Weights of a small GPT-style language model, trained from scratch on English Wikipedia: 413M tokens.
Each number is 200 + 30 x the weight over its row's rms, rounded and kept within 0 to 999. Layers, rows and columns count from 0. The size before them is the row's rms in percent of the matrix's.

# o: layer 4 attention output (transposed), 128x128, rms 0.148, rows 31,63,95,126-127, columns 0-127
# v: layer 4 attention value, 32x128, rms 0.137, rows 31, columns 0-127
# gate: layer 4 MLP gate, 320x128, rms 0.146, rows 0-15, columns 0-127
# up: layer 4 MLP up, 320x128, rms 0.154, rows 0-15, columns 0-127
# down: layer 4 MLP down (transposed), 320x128, rms 0.14, rows 0-15, columns 0-127
o126,093,202,196,200,191,119,260,178,145,234,209,218,158,224,223,189,182,206,261,220,152,216,154,184,211,174,201,239,137,192,205,190,210,226,252,192,161,230,182,212,213,147,191,200,158,231,242,184,197,224,203,197,218,165,168,161,178,246,200,171,251,165,183,198,223,160,205,227,230,170,225,187,224,188,186,241,238,242,142,177,164,220,200,225,184,206,195,183,196,210,228,198,269,221,194,165,234,200,164,217,215,216,212,157,193,187,197,213,234,176,213,218,190,203,232,193,196,222,246,186,218,180,190,152,242,167,144,187,112
v31,099,220,181,195,231,196,227,263,167,196,171,218,207,212,193,171,224,242,251,193,248,213,225,209,167,226,200,176,165,232,195,149,199,181,202,167,143,204,209,229,138,234,221,188,179,194,178,218,185,210,192,257,216,193,244,199,203,210,186,192,199,230,241,213,255,143,224,201,237,217,201,243,149,164,202,216,195,251,210,244,161,185,191,196,174,208,193,156,187,239,202,123,151,173,264,158,183,219,188,181,191,145,166,201,251,228,182,143,173,162,194,159,174,177,246,212,200,135,171,199,164,191,222,186,184,220,222,195,199
o31,092,230,228,199,234,212,192,169,226,182,176,247,175,174,231,149,219,191,181,147,221,179,170,230,255,190,187,199,225,126,176,191,190,239,229,146,224,196,168,215,181,185,174,217,225,228,229,172,194,198,157,177,236,192,180,170,160,224,176,183,228,186,195,171,194,223,211,171,188,220,185,213,208,214,143,200,182,150,195,201,197,176,242,173,215,171,232,260,202,248,205,186,236,184,192,258,186,237,168,163,196,249,201,208,192,241,210,188,244,242,134,212,203,214,153,162,238,172,250,231,209,157,165,133,203,169,142,229,180
o63,122,204,196,198,240,146,230,220,222,183,229,200,226,191,162,198,175,212,192,126,205,245,204,149,73,244,266,190,255,216,194,205,206,192,178,169,183,169,260,208,188,171,184,164,169,166,214,201,191,188,206,226,164,228,241,163,222,192,158,203,191,192,192,187,232,248,171,209,169,196,212,178,185,185,203,183,220,214,132,180,163,201,228,232,194,185,132,176,171,231,204,167,219,247,216,190,240,206,143,167,182,228,191,168,227,176,217,177,198,198,207,169,207,183,264,220,171,196,179,205,218,190,217,225,156,176,215,207,219
o95,093,236,203,141,229,201,184,205,209,206,192,161,211,241,149,235,213,200,219,224,236,223,200,221,208,210,250,195,240,232,230,180,216,218,198,216,198,212,210,213,203,204,250,209,236,209,148,233,199,171,151,193,185,157,224,240,182,198,219,195,218,248,222,215,200,173,150,181,215,244,176,215,198,177,257,222,195,223,187,218,183,160,131,247,196,196,188,137,204,199,206,191,140,259,205,175,181,224,205,245,185,217,201,155,199,181,148,232,165,176,175,197,173,218,255,260,149,195,183,154,216,208,268,154,157,140,230,212,179
o127,095,163,228,189,177,201,202,224,175,211,178,157,224,196,229,257,123,142,234,243,170,195,246,173,227,177,186,214,244,225,203,195,208,133,160,245,231,198,188,157,222,232,241,154,238,190,168,183,222,219,218,238,185,206,150,204,232,182,207,220,153,192,185,209,169,176,137,248,199,160,237,197,204,249,201,190,191,174,244,204,213,201,232,197,198,233,182,193,182,152,236,209,180,221,197,208,205,152,236,226,215,130,197,244,179,149,219,225,156,189,239,226,211,203,190,236,191,227,209,196,208,214,176,267,202,230,193,209,252
gate0,116,204,220,194,188,239,179,147,195,204,243,159,198,216,219,188,155,190,235,249,219,221,151,201,206,155,231,204,225,234,219,219,182,155,163,157,199,209,201,223,201,150,176,182,228,192,165,187,194,237,177,234,185,194,223,201,165,224,189,152,236,199,164,146,247,170,190,186,209,154,184,227,163,224,186,223,209,191,166,207,231,193,181,239,197,164,205,202,209,161,158,222,211,230,220,181,134,234,231,127,157,188,237,179,213,196,189,224,206,189,239,159,167,267,217,175,211,193,153,153,253,201,261,202,218,267,194,146,194
up0,105,217,235,206,154,224,191,239,190,151,178,260,206,201,217,221,181,193,179,197,181,196,247,191,178,216,193,148,156,217,138,183,184,224,250,183,197,189,170,223,180,199,151,250,163,215,249,224,198,203,169,239,170,234,195,196,145,164,170,175,171,226,249,219,163,162,257,184,204,185,144,214,228,144,203,192,174,213,234,195,176,256,184,218,218,229,167,222,229,222,173,185,214,225,167,204,222,181,196,195,228,203,182,184,213,171,205,231,199,137,192,204,185,206,220,304,178,181,249,234,159,207,150,155,190,176,187,217,191
down0,113,170,211,237,174,153,154,243,234,157,155,223,174,203,194,198,221,201,173,231,182,182,220,178,215,204,242,158,189,188,185,237,205,171,186,180,232,206,191,167,187,196,232,186,210,255,172,123,201,214,184,197,209,198,198,158,198,211,186,205,272,153,217,262,162,186,207,204,176,242,172,226,168,192,210,226,158,243,150,200,174,188,213,167,215,218,190,184,187,149,221,142,246,211,262,203,205,172,189,128,189,248,158,173,209,224,202,206,249,211,205,248,168,210,165,181,173,211,196,246,181,207,209,179,158,192,119,187,217
gate1,117,185,199,214,176,245,205,180,174,188,214,205,222,193,180,202,226,208,224,214,156,212,216,160,188,245,135,214,193,216,217,210,154,202,255,175,165,168,261,182,216,185,194,206,147,151,172,199,223,227,196,192,226,196,225,209,199,162,221,158,193,195,213,160,264,192,252,187,208,234,176,183,252,291,284,178,209,248,206,189,184,200,175,214,196,168,243,176,200,151,144,195,159,175,193,175,216,217,187,129,170,195,183,165,153,218,203,203,176,184,169,195,175,211,194,200,194,192,163,183,279,244,200,186,224,177,243,215,210
up1,104,173,211,217,212,222,225,160,191,205,196,153,199,265,169,190,196,214,144,221,192,164,213,216,228,182,179,206,175,221,238,197,192,283,183,202,214,243,247,219,214,190,217,190,158,239,205,264,195,219,177,260,239,198,194,205,114,191,180,152,155,213,230,236,180,156,183,226,211,167,164,195,214,202,216,223,204,213,182,241,257,188,190,227,243,177,200,242,211,180,279,229,225,140,200,189,219,179,199,234,252,181,213,165,233,168,199,210,229,192,202,178,212,210,185,216,147,141,218,206,151,202,248,194,180,201,217,193,164
down1,104,213,195,192,215,232,201,193,182,214,230,197,247,188,146,224,172,183,93,203,133,222,255,219,189,196,204,159,198,213,202,190,192,222,226,224,191,213,220,180,230,190,199,222,272,219,208,259,225,184,235,175,253,204,222,172,187,181,223,187,149,188,230,270,177,214,153,197,171,180,236,159,180,238,184,220,196,173,271,178,223,220,197,201,194,177,251,172,207,202,254,200,243,146,183,202,207,232,183,187,152,146,195,176,222,191,213,208,249,187,236,205,198,219,205,214,222,212,216,210,174,186,205,187,203,150,243,263,238
gate2,093,203,197,161,202,214,195,224,183,191,210,200,182,210,223,177,168,207,217,165,171,229,214,177,134,213,266,201,205,230,223,231,170,246,165,232,204,219,174,188,207,164,147,122,191,179,129,256,160,147,208,211,214,150,213,177,219,186,246,207,183,160,244,254,218,208,228,200,177,202,219,187,188,186,228,222,138,207,178,183,175,191,224,161,212,202,195,190,165,158,197,143,184,262,180,216,255,207,171,241,200,176,223,184,195,205,231,227,217,187,198,171,212,201,197,211,155,260,242,201,219,178,165,178,138,270,201,212,213
up2,093,192,187,226,220,181,217,172,247,155,208,181,195,198,180,267,181,215,238,227,231,140,181,182,161,221,285,262,228,204,208,200,229,218,213,206,216,194,221,188,202,244,217,255,209,155,197,234,200,130,229,205,234,197,228,199,176,261,139,194,184,194,210,198,238,219,172,255,164,242,246,150,187,161,166,217,202,191,169,215,200,202,205,241,189,192,167,242,204,209,164,248,170,213,200,202,160,139,221,200,222,200,211,174,188,152,200,196,203,210,211,204,235,158,231,175,184,275,251,199,205,176,167,170,191,192,167,203,186
down2,085,231,198,241,193,211,238,189,270,147,186,155,246,160,184,212,216,237,219,220,223,172,158,247,226,183,192,228,194,159,214,168,231,187,220,239,201,234,201,199,206,217,237,205,191,233,240,210,191,214,180,254,228,195,204,169,180,194,187,216,224,269,260,210,207,177,171,238,187,197,211,218,153,201,184,264,253,153,206,225,227,222,195,261,184,216,181,215,239,213,186,201,208,217,175,191,197,198,132,173,237,171,167,208,178,177,186,222,268,200,295,177,206,187,204,220,172,199,164,172,244,198,169,248,225,185,206,199,235
gate3,121,234,244,207,189,160,189,158,189,218,140,223,161,231,205,215,175,183,219,210,176,231,189,198,237,158,181,173,242,220,222,166,205,242,183,232,154,232,236,180,222,214,212,192,221,204,219,184,209,184,214,252,244,186,227,223,207,246,217,161,208,184,238,182,151,232,154,180,223,153,192,190,161,256,173,203,246,256,133,202,253,197,220,140,209,182,173,197,226,203,302,186,199,192,156,181,257,229,193,245,215,187,220,192,196,223,198,224,219,148,183,226,248,204,181,229,245,199,208,197,203,248,191,198,181,228,186,209,221
up3,109,185,154,198,226,183,219,161,184,210,222,212,191,218,179,221,161,206,280,183,147,235,199,213,206,182,163,173,220,198,211,168,188,149,157,194,104,189,220,217,186,192,186,201,219,187,224,169,227,217,214,283,202,163,188,247,226,187,195,199,211,199,248,234,125,231,165,173,158,217,217,237,153,183,209,181,229,239,168,182,242,246,232,161,196,207,187,190,203,199,254,161,175,223,135,171,155,203,200,212,188,192,203,190,182,244,162,248,227,189,199,163,229,210,217,238,225,230,211,187,231,238,154,215,182,222,206,218,221
down3,105,226,196,247,242,226,219,171,222,212,217,196,181,191,221,186,198,208,201,209,244,194,155,142,164,202,245,220,206,208,174,188,162,138,173,238,194,216,206,164,208,214,296,170,180,172,200,214,246,224,235,178,196,218,217,216,202,211,152,237,151,227,186,132,190,194,200,206,234,197,185,209,209,208,225,199,185,196,232,207,244,206,209,190,189,136,238,174,214,195,161,252,175,229,160,231,162,195,238,209,201,204,214,226,215,206,195,159,144,212,194,219,254,243,217,246,224,265,150,147,203,176,212,252,198,211,250,250,170
gate4,084,212,161,167,225,220,181,236,160,175,229,215,209,148,222,247,205,179,226,223,238,210,163,130,151,152,178,164,225,168,205,238,162,158,243,203,222,165,161,186,213,224,196,228,184,273,196,176,224,210,195,248,311,140,148,199,184,191,188,170,174,217,217,225,232,217,185,237,212,224,184,219,213,176,233,204,195,206,198,198,202,235,187,196,197,218,218,200,184,203,176,174,194,248,232,178,176,129,207,204,190,177,187,241,205,248,220,230,187,212,212,218,205,156,190,158,197,216,248,217,175,202,195,185,219,205,199,125,171
up4,092,218,188,154,182,227,202,167,234,205,168,203,161,155,243,281,150,145,208,221,199,209,177,123,169,220,195,231,252,150,200,224,206,185,175,223,200,165,138,171,188,190,195,208,239,226,220,184,236,168,203,193,264,183,176,148,193,216,220,203,191,207,210,182,217,214,148,229,233,169,234,128,248,253,224,227,202,164,191,234,212,213,192,191,202,220,234,243,155,196,200,168,197,216,275,162,209,198,155,202,172,186,255,184,228,226,217,187,187,184,169,196,168,178,174,162,198,179,164,194,202,182,215,214,200,199,182,240,178
down4,096,190,247,180,148,196,201,178,253,220,198,203,237,221,178,171,230,254,177,202,244,253,219,203,137,221,197,241,174,220,179,215,232,206,214,188,139,173,203,240,177,192,192,243,154,156,169,183,207,204,220,180,176,208,148,216,174,261,160,183,221,212,219,221,195,204,177,183,226,212,204,231,181,227,193,234,219,219,143,173,233,239,186,160,180,207,239,163,252,204,193,182,249,164,220,252,179,235,193,154,234,202,199,168,254,175,276,206,164,216,172,195,136,215,188,222,233,195,168,204,148,192,203,241,209,227,227,214,180
gate5,097,210,206,212,203,211,148,167,217,169,201,190,201,173,189,222,209,181,211,163,241,223,188,237,213,191,219,221,246,240,196,132,201,249,184,200,225,159,200,144,235,199,206,167,184,210,225,209,155,193,215,260,171,183,195,213,216,189,210,193,167,215,178,211,156,166,268,241,189,246,233,187,167,231,207,249,172,217,197,136,221,148,215,195,140,221,162,268,203,157,235,191,158,173,230,189,207,209,178,206,265,155,223,245,222,230,178,164,208,234,225,198,201,176,213,233,188,216,204,297,243,205,188,211,196,225,180,203,217
up5,097,186,181,223,220,168,180,194,226,201,187,202,260,184,221,141,198,192,144,233,203,213,207,177,208,206,191,195,156,216,198,219,197,146,190,229,213,214,159,229,209,198,187,182,221,212,193,179,269,148,226,167,234,195,254,183,186,190,224,232,196,216,168,233,243,269,152,196,184,204,133,165,165,194,229,209,192,192,233,247,169,204,238,199,209,183,225,128,248,223,192,237,176,239,123,169,268,226,189,194,143,192,219,167,168,190,210,208,123,192,187,185,219,203,197,181,177,209,176,175,156,163,229,208,182,187,224,168,207
down5,106,239,202,212,252,199,217,168,209,266,215,203,168,179,199,201,145,211,198,191,159,195,203,185,164,162,175,170,184,195,224,168,202,171,240,200,213,213,171,164,199,192,218,156,256,228,258,232,126,227,173,286,205,102,203,202,175,204,216,188,204,241,180,230,212,165,149,151,179,225,206,183,216,212,178,160,148,264,215,142,167,192,207,160,209,175,192,183,204,190,226,201,214,224,210,203,162,204,201,191,225,164,257,196,180,177,195,236,228,230,162,215,169,229,210,236,236,240,210,196,222,217,151,181,217,190,206,210,195
gate6,109,226,261,199,170,191,170,176,193,176,239,216,221,177,219,184,178,231,200,196,171,225,235,220,204,248,195,199,186,205,209,199,187,212,206,181,216,197,204,164,195,161,196,155,196,207,180,108,182,215,193,202,161,200,151,210,192,181,242,172,229,217,295,180,269,175,207,175,210,208,213,176,202,207,223,151,131,179,202,248,184,189,202,209,208,121,171,203,194,163,246,164,147,197,200,246,172,162,192,177,206,201,177,160,192,208,205,196,205,166,221,217,150,208,172,218,159,270,162,150,230,218,244,188,242,170,232,193,232
up6,108,202,222,188,206,189,216,251,242,202,238,219,191,229,163,203,176,201,200,188,157,199,180,177,193,196,153,142,166,189,170,211,243,171,223,214,196,172,215,161,172,193,195,173,183,230,201,163,182,158,222,173,194,205,181,217,249,223,213,158,193,172,287,166,207,198,207,201,215,191,169,186,218,220,226,218,183,167,238,224,165,191,258,255,261,175,211,247,215,138,239,190,143,220,215,227,153,161,218,184,222,186,188,155,248,203,226,198,183,250,231,218,198,171,131,216,226,233,193,163,279,215,201,227,188,188,181,209,259
down6,108,249,189,176,195,214,196,157,207,227,200,231,220,190,192,210,205,194,188,170,216,174,189,206,201,181,254,192,222,210,146,206,192,207,161,156,202,201,165,178,259,166,167,208,188,195,201,149,199,269,156,165,224,214,208,221,152,189,175,233,218,176,127,204,238,285,211,234,195,199,182,190,217,193,227,161,175,217,192,201,261,242,223,157,172,228,150,162,227,229,166,215,183,200,213,223,254,185,144,189,206,197,170,176,189,221,185,227,189,227,195,217,210,258,206,197,214,279,205,209,205,211,158,230,211,195,201,101,203
gate7,092,168,201,283,174,206,233,208,145,223,224,205,228,151,147,207,169,124,216,136,202,209,213,197,214,225,197,204,232,217,232,162,167,198,201,194,166,188,236,173,214,204,184,240,149,196,253,196,212,234,148,217,175,246,207,196,209,214,229,217,220,218,226,207,184,190,163,135,210,263,201,199,203,207,240,221,226,168,196,204,230,228,166,209,244,168,215,217,199,186,218,190,222,215,222,206,210,165,162,176,209,272,191,193,203,259,215,154,152,215,175,209,233,172,218,195,155,175,157,196,195,181,141,262,189,243,191,176,180
up7,101,184,131,223,194,155,215,188,207,246,187,186,191,214,135,199,251,140,186,204,191,181,242,213,173,228,188,203,210,220,183,225,262,202,216,171,180,203,194,202,238,202,235,178,188,221,260,192,246,180,185,186,226,189,225,174,231,196,183,218,125,251,218,248,160,219,249,183,216,202,181,183,251,162,230,181,241,223,158,231,240,299,197,205,272,225,215,142,183,178,229,164,199,204,187,192,215,203,212,211,191,190,210,152,169,130,164,212,194,219,204,233,229,157,216,187,192,215,206,230,183,218,189,179,193,224,183,208,187
down7,069,228,198,188,210,203,204,260,161,247,215,185,217,162,160,243,200,199,182,185,213,179,239,170,219,242,153,212,169,176,215,250,206,196,143,162,190,204,183,158,156,235,229,241,207,207,178,172,175,218,223,215,180,177,246,168,189,177,236,221,177,215,209,236,190,150,159,163,285,189,162,204,210,183,226,172,212,183,243,230,187,165,182,223,216,226,169,154,172,154,213,190,169,249,203,200,219,206,145,204,191,217,186,163,190,210,140,232,211,200,212,195,133,121,178,223,183,185,198,173,253,189,198,188,192,151,169,160,232
gate8,097,132,186,254,193,234,203,178,163,176,190,184,194,185,186,223,206,115,229,170,215,217,262,178,214,183,217,196,292,217,205,197,170,211,167,194,194,239,244,158,180,227,227,199,225,229,193,222,231,228,225,133,198,205,241,249,194,175,206,164,179,191,217,179,189,239,183,233,155,194,226,214,262,238,193,171,201,176,250,166,250,174,205,199,180,184,205,204,212,221,156,246,157,221,216,187,246,184,218,234,231,215,223,209,234,168,208,243,173,210,165,245,188,233,262,219,181,199,234,184,168,188,203,188,207,229,223,197,153
up8,093,185,176,196,166,197,166,156,161,192,280,219,184,206,254,204,159,198,232,158,188,170,217,188,171,201,248,206,170,197,148,204,214,173,229,155,231,144,191,249,179,163,183,214,199,207,211,167,200,222,213,193,189,190,213,128,202,200,200,238,198,213,194,211,214,185,255,169,195,204,219,161,175,224,258,234,189,163,221,179,189,198,214,192,200,215,226,164,218,138,231,210,224,192,239,150,166,210,206,205,184,213,198,150,164,149,226,171,236,182,208,186,202,155,299,145,196,189,146,139,184,200,208,172,187,203,222,226,235
down8,096,157,153,232,216,233,213,180,192,218,235,184,205,222,207,160,207,197,227,173,197,166,206,152,161,266,184,214,110,206,182,236,177,187,166,203,258,170,194,195,182,155,204,184,188,229,164,272,191,202,212,212,184,214,216,229,199,256,145,221,153,224,187,178,233,182,185,189,217,209,253,194,223,236,166,217,218,223,188,163,217,215,245,166,201,192,240,187,187,185,155,211,223,195,175,158,211,243,254,160,169,191,191,199,244,136,182,203,186,243,196,203,255,211,175,181,201,230,221,158,144,192,209,246,203,192,221,237,147
gate9,086,212,198,195,204,208,175,170,182,169,194,195,192,213,223,262,156,202,174,191,125,131,266,210,190,176,216,196,192,225,213,179,194,229,192,246,212,192,178,225,189,194,164,163,216,171,256,226,214,194,212,239,181,136,203,207,184,136,230,232,228,209,206,196,155,222,195,265,157,161,226,177,155,163,171,225,143,196,164,213,210,213,161,227,213,201,167,205,202,207,203,207,200,252,179,194,161,193,227,190,234,186,223,235,196,220,142,212,207,196,207,283,180,165,224,236,159,150,208,170,198,197,178,213,215,226,181,264,145
up9,097,216,162,182,197,178,227,179,190,255,197,148,215,187,220,198,210,127,178,212,180,233,171,176,218,253,144,200,212,204,186,220,192,210,189,233,155,228,197,177,139,156,225,175,257,220,226,169,216,221,171,251,186,204,245,149,236,177,208,185,185,151,199,216,203,157,155,161,191,178,213,267,184,210,238,178,219,174,219,216,191,200,183,275,153,229,227,216,201,172,144,225,206,196,120,229,165,145,183,189,222,175,238,189,218,213,202,152,190,179,179,173,240,199,227,188,218,173,185,213,186,205,156,205,219,172,166,189,226
down9,072,218,185,237,154,211,199,128,179,223,224,191,229,224,197,191,187,175,199,227,167,199,167,164,129,211,200,237,248,187,226,211,231,203,207,231,208,206,212,249,260,195,228,216,130,162,160,194,183,120,234,145,185,310,160,224,210,232,221,212,210,206,214,181,201,183,231,177,148,211,201,198,180,236,190,184,198,203,199,151,194,151,178,234,182,189,188,215,181,258,226,165,210,203,185,196,188,243,217,180,200,231,186,165,191,224,200,152,196,170,178,233,232,230,166,188,178,242,194,184,198,194,236,219,203,166,216,214,257
gate10,092,261,132,162,177,241,190,174,192,176,178,189,180,263,223,233,195,172,200,193,163,160,257,217,181,231,251,272,236,201,211,170,169,163,141,180,222,216,212,172,257,222,190,190,202,221,213,203,191,227,188,251,191,232,219,187,229,190,143,190,169,234,196,246,187,196,189,225,170,194,196,149,165,234,232,177,229,188,213,188,176,234,184,216,173,220,200,200,223,242,233,197,197,213,218,218,230,210,245,207,271,234,225,230,236,182,254,216,192,206,177,238,182,227,161,167,174,185,234,273,176,196,185,183,239,197,240,198,211
up10,096,214,182,133,173,173,148,208,221,185,199,181,233,165,199,216,159,182,247,200,202,179,158,176,201,209,226,163,231,215,228,197,173,138,208,196,193,175,189,155,197,231,151,233,201,234,227,175,175,175,159,234,239,239,156,213,184,132,201,215,206,171,164,200,207,145,186,230,209,260,169,174,238,239,280,210,177,203,240,211,186,181,252,178,137,186,206,197,189,201,218,232,211,242,228,209,206,206,190,208,215,197,221,176,270,190,187,213,224,208,197,151,221,144,232,216,175,162,262,173,238,200,155,234,226,211,192,206,205
down10,094,186,203,185,207,179,183,225,221,206,218,223,192,204,204,143,168,193,205,162,210,214,234,229,181,210,235,228,167,239,194,196,237,200,220,160,170,233,213,258,243,201,249,199,196,175,198,223,217,243,201,246,191,250,151,191,223,187,158,173,181,166,195,192,203,223,156,228,199,228,221,207,151,192,157,163,173,157,201,219,198,183,221,181,197,198,172,204,210,202,266,227,222,157,233,221,236,214,262,171,199,170,225,172,225,187,265,163,133,215,224,186,186,224,177,151,281,110,203,251,161,177,208,212,215,217,233,220,221
gate11,090,189,153,165,159,178,238,247,200,202,171,244,199,230,205,222,204,228,196,111,228,182,178,183,216,153,191,266,173,228,207,153,187,205,158,222,197,148,152,195,190,158,282,157,268,132,198,211,227,244,218,236,192,194,196,211,185,217,182,202,180,181,142,178,179,193,226,227,167,205,210,173,181,193,194,179,207,202,212,189,257,192,206,186,182,172,133,182,155,198,212,177,188,184,181,236,174,209,193,188,143,236,230,202,210,205,182,137,160,221,195,210,190,180,201,180,201,203,258,256,212,169,205,195,216,192,214,237,219
up11,098,203,169,147,189,187,205,191,190,190,165,219,208,179,254,238,202,184,209,164,206,167,252,187,223,192,208,226,168,264,259,214,200,208,182,195,218,211,188,157,194,244,203,152,202,243,223,211,216,188,216,216,250,212,268,180,196,186,211,201,236,227,184,214,142,201,231,225,219,181,218,183,206,152,179,202,180,193,265,182,233,192,187,185,165,247,222,218,166,186,180,248,199,185,196,266,162,223,224,247,227,199,256,227,186,200,165,136,156,293,191,166,187,188,182,140,189,199,224,237,193,194,137,225,206,228,183,205,208
down11,103,250,235,256,225,210,221,187,255,249,233,170,210,172,203,185,212,212,231,282,220,223,173,215,201,161,162,170,217,164,176,177,204,197,229,201,165,188,207,228,169,197,177,245,219,192,182,195,176,156,186,174,153,203,212,201,252,196,205,223,137,178,232,186,235,261,188,167,194,247,197,243,194,206,231,222,202,232,204,198,156,193,205,208,232,220,226,173,175,275,252,192,222,161,184,184,230,190,249,213,211,183,196,233,180,206,240,212,215,184,190,247,206,215,167,228,133,173,205,174,215,185,188,245,253,134,223,244,180
gate12,110,188,195,185,189,217,182,183,223,236,166,221,208,204,207,242,181,180,218,190,169,189,172,169,193,236,180,258,237,190,267,169,204,185,182,219,171,217,213,173,210,228,207,198,143,170,197,216,217,214,228,230,238,221,181,238,221,185,170,159,217,191,227,247,215,160,191,219,200,180,169,169,151,223,172,184,188,197,171,191,225,116,197,163,156,226,128,223,230,133,240,220,146,215,204,181,225,178,200,142,201,165,191,210,252,216,213,238,231,255,172,208,225,181,158,167,205,188,152,219,178,170,145,242,156,192,194,254,172
up12,102,129,204,154,197,197,203,198,178,155,208,196,212,229,172,171,203,204,267,180,253,198,198,158,221,191,201,178,199,170,222,182,176,202,181,238,229,180,170,190,176,237,206,216,210,212,239,197,176,243,252,249,180,138,177,188,154,217,246,235,198,188,188,228,286,136,208,242,213,207,241,217,174,257,187,211,177,181,170,239,179,156,204,238,155,181,179,261,170,199,175,203,137,221,196,202,221,292,199,205,192,176,231,183,227,208,228,189,208,183,196,203,200,201,206,220,194,228,194,195,216,143,201,229,187,167,153,168,186
down12,115,177,165,205,218,160,210,156,205,159,192,197,226,199,178,159,161,230,239,282,242,158,164,201,206,156,198,134,174,189,173,171,200,158,182,213,242,186,175,163,234,175,228,214,166,211,220,207,191,212,259,248,135,203,251,177,238,178,237,219,175,214,175,187,191,184,198,188,160,240,258,180,217,209,193,215,155,226,172,215,152,239,202,216,205,182,225,219,211,190,211,141,271,193,178,144,170,223,214,143,225,182,165,198,190,192,155,210,197,208,234,176,239,182,179,208,216,246,216,221,243,230,191,201,184,214,205,188,238
gate13,093,161,150,192,241,207,152,194,188,207,194,248,214,199,192,220,210,235,218,203,216,262,200,185,145,203,155,195,209,177,168,231,206,215,156,213,158,265,262,227,249,195,182,183,219,167,237,175,243,187,201,237,169,226,235,259,244,230,222,208,149,165,139,173,177,191,273,160,192,192,183,166,168,236,230,161,161,218,236,190,204,170,183,217,155,183,181,190,190,219,174,168,229,227,162,170,220,230,163,171,180,229,196,211,199,204,208,199,194,182,195,248,166,203,161,162,244,212,214,212,242,185,213,214,147,160,224,179,194
up13,084,187,175,183,155,223,214,212,203,178,228,203,230,178,210,217,185,239,176,211,262,250,180,220,158,217,189,191,186,211,174,203,199,222,194,198,177,217,184,203,185,172,205,133,244,276,191,200,231,245,151,254,156,195,240,191,246,191,201,130,193,161,196,161,167,175,190,215,183,168,217,193,267,213,210,154,246,172,189,190,200,266,223,228,144,199,206,186,208,259,214,219,210,146,187,189,193,226,189,190,158,230,166,175,218,225,170,185,186,139,252,205,215,207,234,168,237,204,187,197,152,200,193,178,131,192,237,214,176
down13,085,207,196,149,218,189,213,238,218,209,194,113,179,235,239,211,219,186,213,196,263,181,186,242,220,224,214,195,241,209,221,198,234,206,182,156,241,190,171,158,174,144,239,232,222,271,205,210,227,203,158,195,205,178,181,178,149,226,178,146,248,210,189,207,223,143,147,206,272,147,213,242,209,187,192,223,181,136,210,215,211,181,220,203,221,235,203,236,269,231,209,179,178,213,201,231,206,205,189,193,204,227,190,173,252,252,198,168,199,165,207,193,226,228,267,184,183,221,203,168,169,197,229,195,213,201,165,174,180
gate14,099,225,247,217,178,204,232,185,239,231,178,196,211,181,208,196,214,225,205,232,250,265,189,182,185,193,180,177,190,181,267,220,168,177,152,239,200,126,230,223,203,146,227,191,242,176,200,181,259,212,202,207,198,161,225,222,218,193,297,178,200,208,219,240,203,192,201,174,156,186,215,253,177,186,197,166,207,153,209,211,255,224,229,194,183,157,191,232,246,196,257,180,224,180,233,237,168,189,209,158,180,241,192,224,158,196,194,234,180,193,200,238,219,176,212,230,227,143,184,141,190,142,209,209,161,197,238,210,214
up14,097,224,137,218,185,231,210,163,202,207,187,253,161,113,198,224,248,194,215,172,216,254,152,210,213,215,187,228,200,233,147,179,220,184,151,204,248,178,190,172,261,203,192,224,190,209,259,142,227,155,202,251,194,171,205,237,212,233,190,198,266,183,213,227,207,201,183,229,193,208,215,121,173,179,213,184,210,204,205,226,231,189,190,204,188,180,179,184,165,186,219,205,161,188,216,193,153,228,215,205,157,235,205,269,195,216,169,177,195,167,204,245,185,186,228,210,225,242,185,284,206,225,187,240,217,172,186,198,214
down14,104,260,240,194,194,201,160,188,174,175,207,186,223,180,137,209,159,168,173,187,179,142,212,186,232,217,211,168,248,171,191,178,232,249,211,230,183,227,190,230,138,276,236,199,158,224,199,220,169,192,223,154,208,218,221,173,148,194,181,257,215,141,205,163,149,219,198,170,190,228,201,266,169,212,164,183,174,229,214,188,143,240,201,198,237,207,176,225,203,268,205,227,200,183,169,154,193,223,147,204,207,164,198,150,205,209,214,206,227,196,175,202,196,241,240,203,225,221,211,196,194,212,216,139,190,149,206,218,209
gate15,120,221,233,183,158,231,178,150,238,181,187,200,252,269,198,224,200,226,250,178,180,218,163,221,230,199,201,207,188,175,216,193,213,274,209,155,206,210,238,243,169,211,252,240,158,133,180,225,214,228,194,264,199,221,182,231,198,236,202,194,198,175,214,222,173,199,228,175,196,210,146,253,203,175,188,230,291,177,202,228,212,235,223,224,202,204,191,216,219,193,197,150,215,189,169,180,221,215,242,156,193,159,199,223,150,190,157,218,184,183,199,213,223,180,180,186,221,200,195,169,177,156,260,182,221,192,281,176,190
up15,107,151,208,179,205,206,153,266,156,218,178,160,222,174,193,204,196,229,194,182,226,176,228,225,175,193,138,172,200,144,191,205,186,185,186,205,165,240,176,174,244,212,194,194,169,264,220,191,266,104,198,177,223,161,132,210,181,184,204,223,186,153,257,183,148,184,188,215,205,214,220,161,176,181,148,175,126,171,249,200,182,182,176,200,168,222,197,210,175,198,186,185,204,198,239,200,143,200,188,215,227,282,224,209,224,220,205,198,189,211,211,220,225,175,179,159,202,219,219,232,198,197,177,226,206,234,162,175,206
down15,106,169,195,152,186,221,173,243,182,148,170,170,214,148,246,303,198,257,183,230,178,197,218,193,207,228,158,184,244,251,169,229,214,201,216,218,167,216,161,200,172,206,155,245,193,261,204,131,177,138,187,204,214,192,207,168,221,135,216,240,209,239,226,212,178,218,175,179,204,255,179,215,180,223,206,179,207,245,210,220,175,204,168,215,208,202,172,145,196,233,258,148,229,182,203,216,225,176,247,150,169,204,181,166,198,187,213,214,213,175,195,199,199,184,212,256,190,203,174,180,198,213,192,217,199,208,239,230,189